config.toml
num_key_value_heads = 4
norm = "rmsnorm"
norm_place = "pre"
norm_eps = 1e-06
attn_scale = 0.15
bias = "none"
tie_word_embeddings = false
init = "normal"
beta1 = 0.93
lr_head = 0.00735
warmup_steps = 0
decay_fraction = 0.612
final_lr_fraction = 0.1
max_seq_len = 256
Each number is 500 + 40 x the weight over its row's rms, rounded and kept within 0 to 999. Layers, rows and columns count from 0. Numbers have three digits each. The size before them is the row's rms in percent of the matrix's.

# layer 10 MLP down (transposed), 896x224, rms 0.34, rows 876-895, columns 0-223
110:462514537502526520486539486465442507434454525501462490527506521486555423438437498497463505497413544513517525453500548375522554391482483522520483523473536541489519481413487425541540545517495442485473462514479522477456546520463479511515553521489449458520452472527579455530472531501520475504493466484450510464447474529508557543487580529523497488464479520446512498448531569397519515505508476513400482532539456498550560515450577520529410462486444552505523564483483526544451461500574428428535458449469513527485475527534395513510549518443459586551541459518469487539412449492517533524527496520489531530525478502485496549513438449510483457484485568545446524493503499493504508536541
086:478538566529518442447503537455519463468507500517488526470430494490566438554439448560477590554499539458452476530482618471488525511514598550488523517524507442543476510463526485496462441553512524501492532465507548498523470541464485498499499541459456532423434497558469570547465487575479461531514478516484441429502549460508529509500362534493482500472466554541467485508545554422437520498525500502441486537489568461528497497497548542479504463471479541445534487452514540483492544508514551539512502487498490513531558594501470424563507490446568510576555491534448475443493543491408549535603498495501523557536485547523512542494481510513477531444533507511488452481464429464484519461512
097:575500533519492577470530530505485506499477393491471490501475543508544539535405470517479444545491572471481507483488579508491462507488513515429485483468565480439483508455536474508525510507456488513619470462483463592532565514553428497495492509477462443557476494512538508533506584512466464503531481531517475480518425448467447539474507410575476563551520495495482549498539521461572487513493458514428541544513471473520463438519511431486544551526494542481534478519464497414543576494531463445529482516534488495508434527483457459497457496434488461430482528538424489494460551503474460514507545461535539447469373525445519515539564561501464512494561503414516500469502555503539483552498
086:535441557506494457541575503445519515506551433464518408498444544533537474430485364581489512498440524473487468487552473511480488498511528535518475557540578533520533493504509554560502520530605445481496470478494529554494513514533511504554522552479538520479512550504469522499442555457461451511528542498467555545529492507462530468467463513523507466529520468506497426547522529379496519531527558588482521482469448489543521547486512526418508467502484499450497599413542456460485545466528523545440474515483414539448514493534475509473469492502490453497541449542476522483607477489492528487488484508520438493589448555548501514524594452473507525462538556454481505520568521472502474498461
100:461449542523518488477530454476489486537533476500465552507432532582542457466460474484497527510491530483600537464478453497498535574472529488482491468507469462467411486561578449571554450462492510537473428475498509471498473518509416506490463480472556514504402498564511540552529481535548469495485574563535537500549486416528472513396526462465428518474484484486562511551484532527472572507512517512451470461493518524527557526619637479510479468503459499508419530527431545506469440525523516557482479518469486519513483506515490455501437504501447522496584548573488503533476458442491591423502512477516517454477528457461516463508476465486467473441504529564514525465503473502474513536552
101:553509490529497512520498563448463517548524510496500520468479519533556475526438547448503440510538499490450486544501542544457516468522484481399505466475545531587462547434500496434517527514422495478473515457533567514544555504503514491524506431465377533505448465537531440497404475516526438557583536507555557483447586477539552462455469481500456440566421448457457480498535497509518506538499476494558458510481490495477484492477487525450416485452539490448463532501498494442533532523524542488423493468531495489516504554591461542529558513452482413515537418522527472546495528505461523552506446471434584458448509503567523457477530511505457420507496481474518450576482509513456509509481
095:529564466553506515528554546518522497436562473516529506519392448488530438471565498498516482482471510498466504441528478527474532478591563448469545579497542521527544546482520537477520560496473434501470456591493447534450545487493521509534461512503487553500456481530537468502481506536412566444554467439490501482466517449593460496487482520485464511479534444538527464453496466447514475492445459574536505504423485496502499549465514449537510542482464518462496532437497490493503474599504484581439534514493480443488470594477464543505522519473429499475531504458466512502554591387532555430523456521502495499432510501439611441568482504535525531452493482505507538486501528479478457507547
100:479447517522477459466510438503527518559571454527533466469532486511470455540442374416507473505457460604424453532421493517489530441462517454526557488464460489505503552454597549473437505510553512491472504485457507432541495433492447554475413475550515528517497553522580483496498516513457503573468521489473536495562559483588532426529537548520455511530422483448505482495561491465486464543465469554463485501475506447505476439479474453463476552465533505487475546496481587490514471509521509557479546512453419457518446504511450541477516535539533447529453449425468553463492537465434472466494488528539535486544532507511500498524542475529495564578544551541529494495537484489537476502464
097:467487549451508521532510548543450473460473483487499430476580503585463512579564506623500520546485549480460535523512532483584460561506479448435486549548566495499491488531469515555486504447535439525486474455482514489474515479464463502578483485505526490446516505464489486600516474526581470501524551492425520522429548513459516471517514497475487501409524518566531549476474523314474611478440468553488488514480535470469541509505547431484500491484525529487511491522443482486519503500557480507493471525473550519428526449520449489569421460483526494499550475495545474480489523486507498487483448555518472483485441468487522509537479522467509526507537490498432472502426530423501443444553
107:452467425473485521531526509482536469584509468499534516518543481519520509466457449496507550566491483495539571587554546411503515476434443564529477554514502452509502474478474524540539515460497507550422523541501570488449556488539506502518483473545457427475469546570503562468598483565461486492463578484471435465464495505523542562524447512500413391524564441429532445520486500451499503497543548524479474463516497469450515521492515475489458508431494465557525484519542535438441522542503554523539462500537465414489454496435519462458540469479568489484534498542438483520491568516505505565515490456537460508515510496527505502491519560566501461507472434439551416536534519572481543504548
100:461464496549505492478534503524499402439492425488498451507514463456511478471425517536466521506532557626423544552499486492573532501485476468445463524494499486458432505523546528441585516539433504512498470509486502541452497558515512530463538544447482447476448468441512547435495586516561430509584482519486528520500494455490542506441484437513482448430555515510466584496545537434512551503489504532479477506575486491537595467477538444469413547387472544529533533518540467448489511516540464515526507479479525498451571490432429527483526492510557512501506505493467515511495498463505515523560557479502523475544460495533537573544528478375460552522476531524506503457498499529471491497471
103:546406488490488467410525525502500459458503467512496498501495495562541486562444463491531501513510547581460582529525559524499524474498545417417475550519433519468423491476561521477531498491486527509559457525480489552530572542474470449516522468497512403533487500559512444455575553554581453490568479477499532419491497485541477416525474509544551461489532460451550519484537564404504575490484521571511528499559463488452572444479495452549526475408516507450523506482497474486514547543517509523531514560501553482527476492509460508457404433554462542485449484561496495482483476498468527520485515568441524448527484456553548505498449491562463484553548491488473464525501557541483538486498
097:457484533541500475506596497499513481527486428467545492502491473635460497492500554500525463500418472575493499493556503527478466514493532489441524541513503469539524466556564595473483482449582504502470474520571556543538502506460441475472457493465496488538524526489485587514477444555454493520504546463458512525563521515459468478531500470410492510516525574592581489522502477461460489575495529498486531473455541490504492529451526467514506477483519515483557516498490496456519545544494436458531523515498512524479542421396499549484490490511606460566416487454526503574481483514573483432560463412551451508568468518562432440516481527482505477462446478472496520552514546465493496440532
099:552574518472527549539496548508516428465535536546464505523520546528562422532440500464474500476492451483469509525442529414512484561472450459429505475496554526529493472465547504478458466512494557494579426459512521547508488522466500482523483447437531554469550561508513527509509535516521493490426586508460425498541536485476497536528461510458425497505493514532470454526541507489498494480488502563477437541501560494500528481500430516494506489491460600472540460504525517459472486523563443453521381501472472542511535554489452436493441465515511510537548483428529471480500557534440502492563465588462550539526417569590491545518559436563469463471528573515453465444490476525448525496557
090:586541549532460439502500484466516522449502519532511558517504573496495396532459422571558491548504452524488449519427499452568518487560444467466463590501525443421539507544467466467440495578493562512484528491488504481522494551474473494485445510455578440562510460405536472518446479452555476536527569527469479523469574543533559523538540521471452510488497516502547524445506481442540517469520470492509476492487513476514439505442568495436471555546460502507547455498502529500455508403513439554500549516571465505494503497492541528568482489454425486527500490475482496400495510541502501495561503447478499506535527475459500523491536554470502503513488477477472456479547422488492441442607
086:477494453429503491505510528562492405538482503527487553528545534520513483504405553531421488469437492490502516483490583448545450498512538495515485539561503500473517469547512504461505583457580511502448459401495597466509500500419460474493463456528442497525469547511568512468458494459518585528451541548493520533490520547487476504512509459550519471505469470492510531502515436431546504540515457438456508504506586445500516466563442513471529478381554492476507547464551471509502516498430491490511542492554498459517466635453430475515451496482454459514504569563488503514524506434463521497511459509477530453436475472429532485490465532520412541524541486479487465437545459462549500535485
090:491605534419550493524514484527509491489460546527551506501491533513559487470504482412534541464495524475496480491555519504497454492585534530521596494537539503531495486470514523485444489475463512483444435489497515503491569472550466512532489438583525489467484586470469486438486361509481526459500536525585482498516451488477547526461494548464476530469501456528471498582524536437434525475502453535532494474493523427516465444504469470466502502454479462537497523471482462459455522421529494422502552599506451479489475556530450555518436420456495470515528468534459567528530492564502453509475457468490474566545500505538512539533437505601489554607530490511476468445511503410529482489514
093:562510586535514521511500561490508496430486514483528553508422521476477494563487488570524515551426486448508535487512449494547455526446498476404555528570523518496520530527534466512408501476524516503534522499475501467484504473529470505515530526425536484453472540552564481505499523524505570466537545453443515473575525493482515602480421559527532571530477512489508518474594503515524448481475514501493536497492466477482523508511492544467518526483468518446466560439556503568538552574519407545516586484448527553485510539539536544457533472575511441485491438541487489426454545538516452491516514447587486501560516494487451448407483510560439491516480462458497504470438555475600474510475
103:505447493435479510427445534509497547521498494498516504474487443509527486485478490506524493456489564474590520455541479511464491550460543501504507473497476474482467456520534553505566556529454563487507490482524485545568476501510535464548580556492497527530507510489445442505405520524494534506541548461491529508525489579533474576484538528539588473465521488527536449511520437487489507431459523563560501546483483508563527487549499549523486528570505497516468395522574457528439475564526550505517497497471487448460504571435458516535479493554528576480524446512391467495452530406424498497473529506475532470612551572471483520494446534590536496532445543514468426460495499454452445537535
101:438467467531481496501498480503550329518529451484449422436464527473474487524493513600591521507504525519492481527490545506533492553527505536549534477441448488531544471498546518471499501490501462494495551456576481494552553506501615507496510505481480497501468476496557501550496516533502508479496495561497540522527540456515529484553470480472531540475490519525589552519433484504548477502512524565535470483505531507520382548471526489497441413465564473468463461511464515475490526491454439525489457516493525500483474453498504483529546466536399538512388411544501494465481461437491502487491550538506525590557514511465484481541467474551435485546520591561439570473492442511513528539461
# layer 10 MLP up, 896x224, rms 0.167, rows 877-895, columns 0-223
088:486438329456548492509443474594440561509562510561482558483455513530511497513518501501471521442493504448555515499458549473484558544544499488482498519503540509514524462517415545509592457478496514502525537519513439498544543507458498525566515427496389504447573512487495494483503524548485446535523535522442443476483473455532547459513434565532500526512513530534518485457401451533498434490538463487515439493490474484522489483458489563508522463464512433481490459486496539502521604474509513478506532560441501464494494485449580507538518534512571551538603517526503482515505478538446447532542507548515515537583471547441497527485530501528483534485472506507507428485517550536400527500499
080:567493522521541440509467492496430580526487484460466425487418472481507464532538498517486483574448446549436489441481483508468497481473569464495439480462487492569551516524461515480544483551501551440562564513412473553473472531460480488527507464506490449449489430536447486511368465477467489515590533552512519557504430568550549512525489516519493538540469495471444525586459492514502450486450464501526502509425541477615526479605500514536440531466467498498603497534519439468483532551534494493463506525533453517496456513483451513452552511496451492503502490508532476475561493459520565509442520487481538442526540566409516479493478531485486495484456483492443462475523541506519461489434
089:434452549577471431512534488566437540514523477577525522486539443491526446504474450481552498477520541538486546587503483508476473533488534505464516481533382468533518497563453506519482506521494519493499446452464511570449515473469553486489493403533549468544483473517460494463480511415539447533509531528465504535508515482444492523552506528477542485449439521552488491562534455515453484507526496523502402421476447530471523530448484423511543447561547551490524435475485473528524526479446543565537555444491465495507509494513474492514565564424491489459418476468491559444496489501496582525459536493510421432455518531434477517551449483522523535454464443498437427553492455563525556508496
098:463482517510470474529480490474504455540456515518455545496409489525476560524485505481488413532504526499455459475500540511487593474442583468482383533510401465498505484566507508522519591514487529562525523480486479507519486549499470509510621514489528535516503500489437532544511472459524457492535478565502533490454475459472557544530474481500500531517449469527526450488479478494406445534519560446529489487485483485491467512536520533471524580586494459539515481527491539407517501510506471470566480508579455484498535488514542463510518558437563571480494578480489482509480411454555491486419532475474509515424511451535510472485527450464418568522499525537485504447503485496465569581384
100:503475481559504500487464487513467583487532513527477563544478511530477532499501514533523502450423495449519514481489534520592539573463452504484447487503472564475493467468520486499557522533505455615483509495522469508442567549446483489464487556455461528450493476580535534474505464489499532487465502469487452506539539542560534489462437487412508431535448483533446572570480438556532535511465438535522515477443536517500442459525551566474430498580483520481483607529546529467459491461473446526538515523477630549592479512519450509440481515506548479510538490432449495439482464438457496545562578487524474477473503526504444511493514496505489439518464426480490488476548460427544476496481
092:576457446523505524557472436561564531493534462512456501475481491464423482515441485580591493459582520527478506584477435493460565490556505448509489474469485542504483489530469545493485516455538463483548572565501506583530508537437461548505436542518488544473434487487538500526509518466564524546546506547557454577508493451461559542441448456541463507435518551520530473562478445557532508435501465509554539550512499502422506501568471459460423512472525536476513419473555461506516465530528475458435471453463577520521474563476502511447519518488519453559523542514514513430547467515585469493514445464495503466495459524495555479490419503462459478506496503456544520553457542514497487554479
101:507487474456461573529421548516515518466544504509538488507480423497519563513546438433500440497467515538545471458452480568516485470522516455478493574504553499491475480547470451452472597526471515435527471525477455421486507513504524447521479500481505493517519497429451427488489464504480569482495534575466573529536558477510451499532508459473460524465501446575471511513533540457488534511497428502494470513435527477424474472503496539460589548519482517507507429506498533505449464575492534482491544480515492467469494497496390537520433476542560534495441520502438490427478450484513546467482530542552392497555533458510410445460618502519502548435480482498537473538545425481506515447452
070:537524512455441529492479549597504562517526527520439479537576422517443535474502528497507434566574528454499553475515518587525535550485467487508458489476561505532485467459515465541487503500474470531482467494440458502558528520535412449475492473500518541522466498584454490556480494519502433526466543492457471465453517497516567407529510538494519531426460447491495485467419416484526510486470516485517513510538592488534480464491487499445518498520491448466532461471474489456507568462488512530508522449522557524506514482487485490512442519485548623546551549527435580567529508517600504490496440507578485498464452424471495471495449526478513589437530514494504543516515526398528446516547
113:467511590506559567538495467494455477570527495512543507587512485589524480486501466534564487464492484526481510554538442559515499504515428484499486499508527476535475464544544469480523538483519488515523554522517504490492503486440469551479499449535421390500484509489498563476552481435459466521471468473482523541548536521471387578473456486475482549493532538451509483479493506447546490539497528545525458476524543553496586581522488545478469477427523501497591422515407525512470528506453523551433479454467561478465501494467566468462577579442488550469473590501525480471455481501535520541454444506460560492404500494431533520465461457479513541537444510478520423519567483490496497530523
100:478396518511443479517456473496552507552579517536484487574506424501482469440445509490461500461538490518487547492443536498509520526500506494483492470534488495500537446535551477456516585533503465446550488523521442524489531441515523537533519477515450473456482513478493485479442587506518556476497470446415489516465417476603516537544505522502545426573450445484528572452565558473468454472434458511519518538424525467485510546475489557527527541461563446485525510576497523529490449502551494487560500519518523366479491538491582562508498495534515507423523489502503505509502499558426527498496537454419458520494452434456421485467569489540487466422492519519546505463480529463464541548521
101:517508503529493492454467486512491506570479483559498497537544477475534540498501502510578473509543491485469526524492492558517539431547559460500474450516451489493507465459526565473401553535543469583511575527503620431468534458498479544474490507475548491512501422505453492491486417485570477488491542500515428530447549503481525537591492414434510479526447574527480515545540498489470502440488533544478442462445508548444493482513469501551576497526481488625490503546478579446487513492478497551524520524504493505539493549523506489466471470533416506450559466495399456558513432510493453491572481550471510522464448517526476522471507495447519468470395522481522483479498557581464569475474
098:510449559558472401449454466533490480499414516430508462531472475544509511460568445515470569516495503427527428526458516507484545456523542498462453452496521440497495451505445495526493520397506442533383449408468526442512520554575540570523504502499460505495432493444536505509467524527523488505468516486495545487430503567508525381521513574486451474546490532526517492544506473535527564553522519473457532530510526520473471502490537495493525466459493492545516496443552544413487499549527495502614472505443515491477534530492453537508506489425496433543490550453541503476473515538566426501510580460565497480527476510453519516479516559507451491497452517489498459464523522470581433522515
099:496492543517453504534427494522426494514358526477490476503486507538468495510420539458567514500461455544496460543542510481495486484496424557440564481480511525503521570417503454446498462474509528422480521584512494497502427516470573495499522429481540390534487533474544527510449530581508475493482499448509531504500501465528494477501468487480420504540446501501485433504528507487496496536483480526537452564519558487518453454494458561470535490538456535478606463514490454466513537597529474451454393485465477477489512489519543485476528515500496540467507526466543537489489509572498434517512459578521494502492556486473448565471521429582554487432559547514508539533479529521485454545408
081:465540485516575537472451485481553553404453503483504501488488378452493486521517501468499527575507523518442498519483549577522560494524450496543458436515486504471437435546537439484519515531383483464451462484486545454484560483470576541473490513493429473512524542494479534456524521460553500505476538467492421462512497466523480417443474466540581488453446491462555482540534439530498509439492454564487524512499549533563507491491465560523533499486513560450533575559457464560491547484487485447481474528471461449497555486575488465477476505503473482604483517503490564511492449533459520541549550499579497463446566524549510504458437479554437490443552482509525504466545549471452510526513
089:523504556576555528522417510511444529516571553485472531519530523506491489453501545539456515485529450556481537496549554539519479455495614549565396478524464482497403524517516506556503500460537508562458484484461536513527469545508506518527509459496502559457520502468517477463477544458492510456525527455518486579465546538467525522483504546471459488551459455518502489516524509511548485583544482514443484521549455589489504430476462473475492617538555534456568500507513453460490478485427430523526521481476534463477500532488541541426524504540515569492539483479539520492446430501402471437574465521513564444480488473451425453534515503466535549450603568462467533491508542481455496488501
094:446569456496462492522480478526397482496590558487554505549490474519478521558424471512492521484525492525576532520509523553440504500442563520486506486523520466518598521504476478421481500464500542436436544468485458480549491480489517546496406483458529508589502541560519497532520465466451455556532513462470527501506490489457510490463554493565518523447446488480457529548516506530604487531508598535490526540501514511435578501453495550483485490453542528489554484500477545511457444465489485490494513466504454402636523504506526552499478498465470498535454545489550539575514508484445437472537429580553495498512440391466464496482514495522498471535473504433527477534462490472548514441510
092:534463455535502499461440520513517534507496490558573503457473574544537536538528483516509459499518469500438435473591530488520532482479520504429463544559451577516551526434512440490559501515545543493516571539482493457478497517488489547500471472581471452478467361401494456515452456568505459525510533516467525503537574457510458498530425522487518564500481523531504516561535551468527559480462514513472457478460503521531530477462532497513474483550468571537478533497537523541493527477485518550453494480545492562546507547533487486505610442518543516399530435593453520495553531524458427476519527484565435504473559481504527475495539540494481478404517467447519534476521525500580545507462
110:528531498478584534425499497572523510498489467356523488494500525501483483506518503464543481505513505512487524478459476544451591520583492536536413510484522587487590519475539437503485465531539529433492436483528510457552456547471562470496556476551451523422463575396435534546528443548513518469498537474515448541503521473475477507475488528471502513585544545511533472503519547534452416524492539534519486496572430471497515458574468477446484523531478467442503531492476466500449469474491495451528569475600553506450484491493498439524507525493477517534395520530469441529500493521461556489516505442517473475523498476571456549496468505537491469503419473504513585530491493540530447479525
095:499509472452428595460427536531517535514567512535463517587511548545499544506512485528465530467498489474490536518514446514533483486512524513517491522450542522442513450446469484422540540526454429458511502480490536461471538551460532485522513471465579459509459609468504510497578526506587436464497533416466502573433520450467542494526461499378530558479441511481515467516528524473457544495526526556524542506523476477507464509509487489522444429535534470468584531581462500464494522502515483502480493517554574538543531482572529521545484540518468461536497556468438458445458523449513379509461595536523559502498529464525504476492516454452508527469499486511537499541498587519565486441518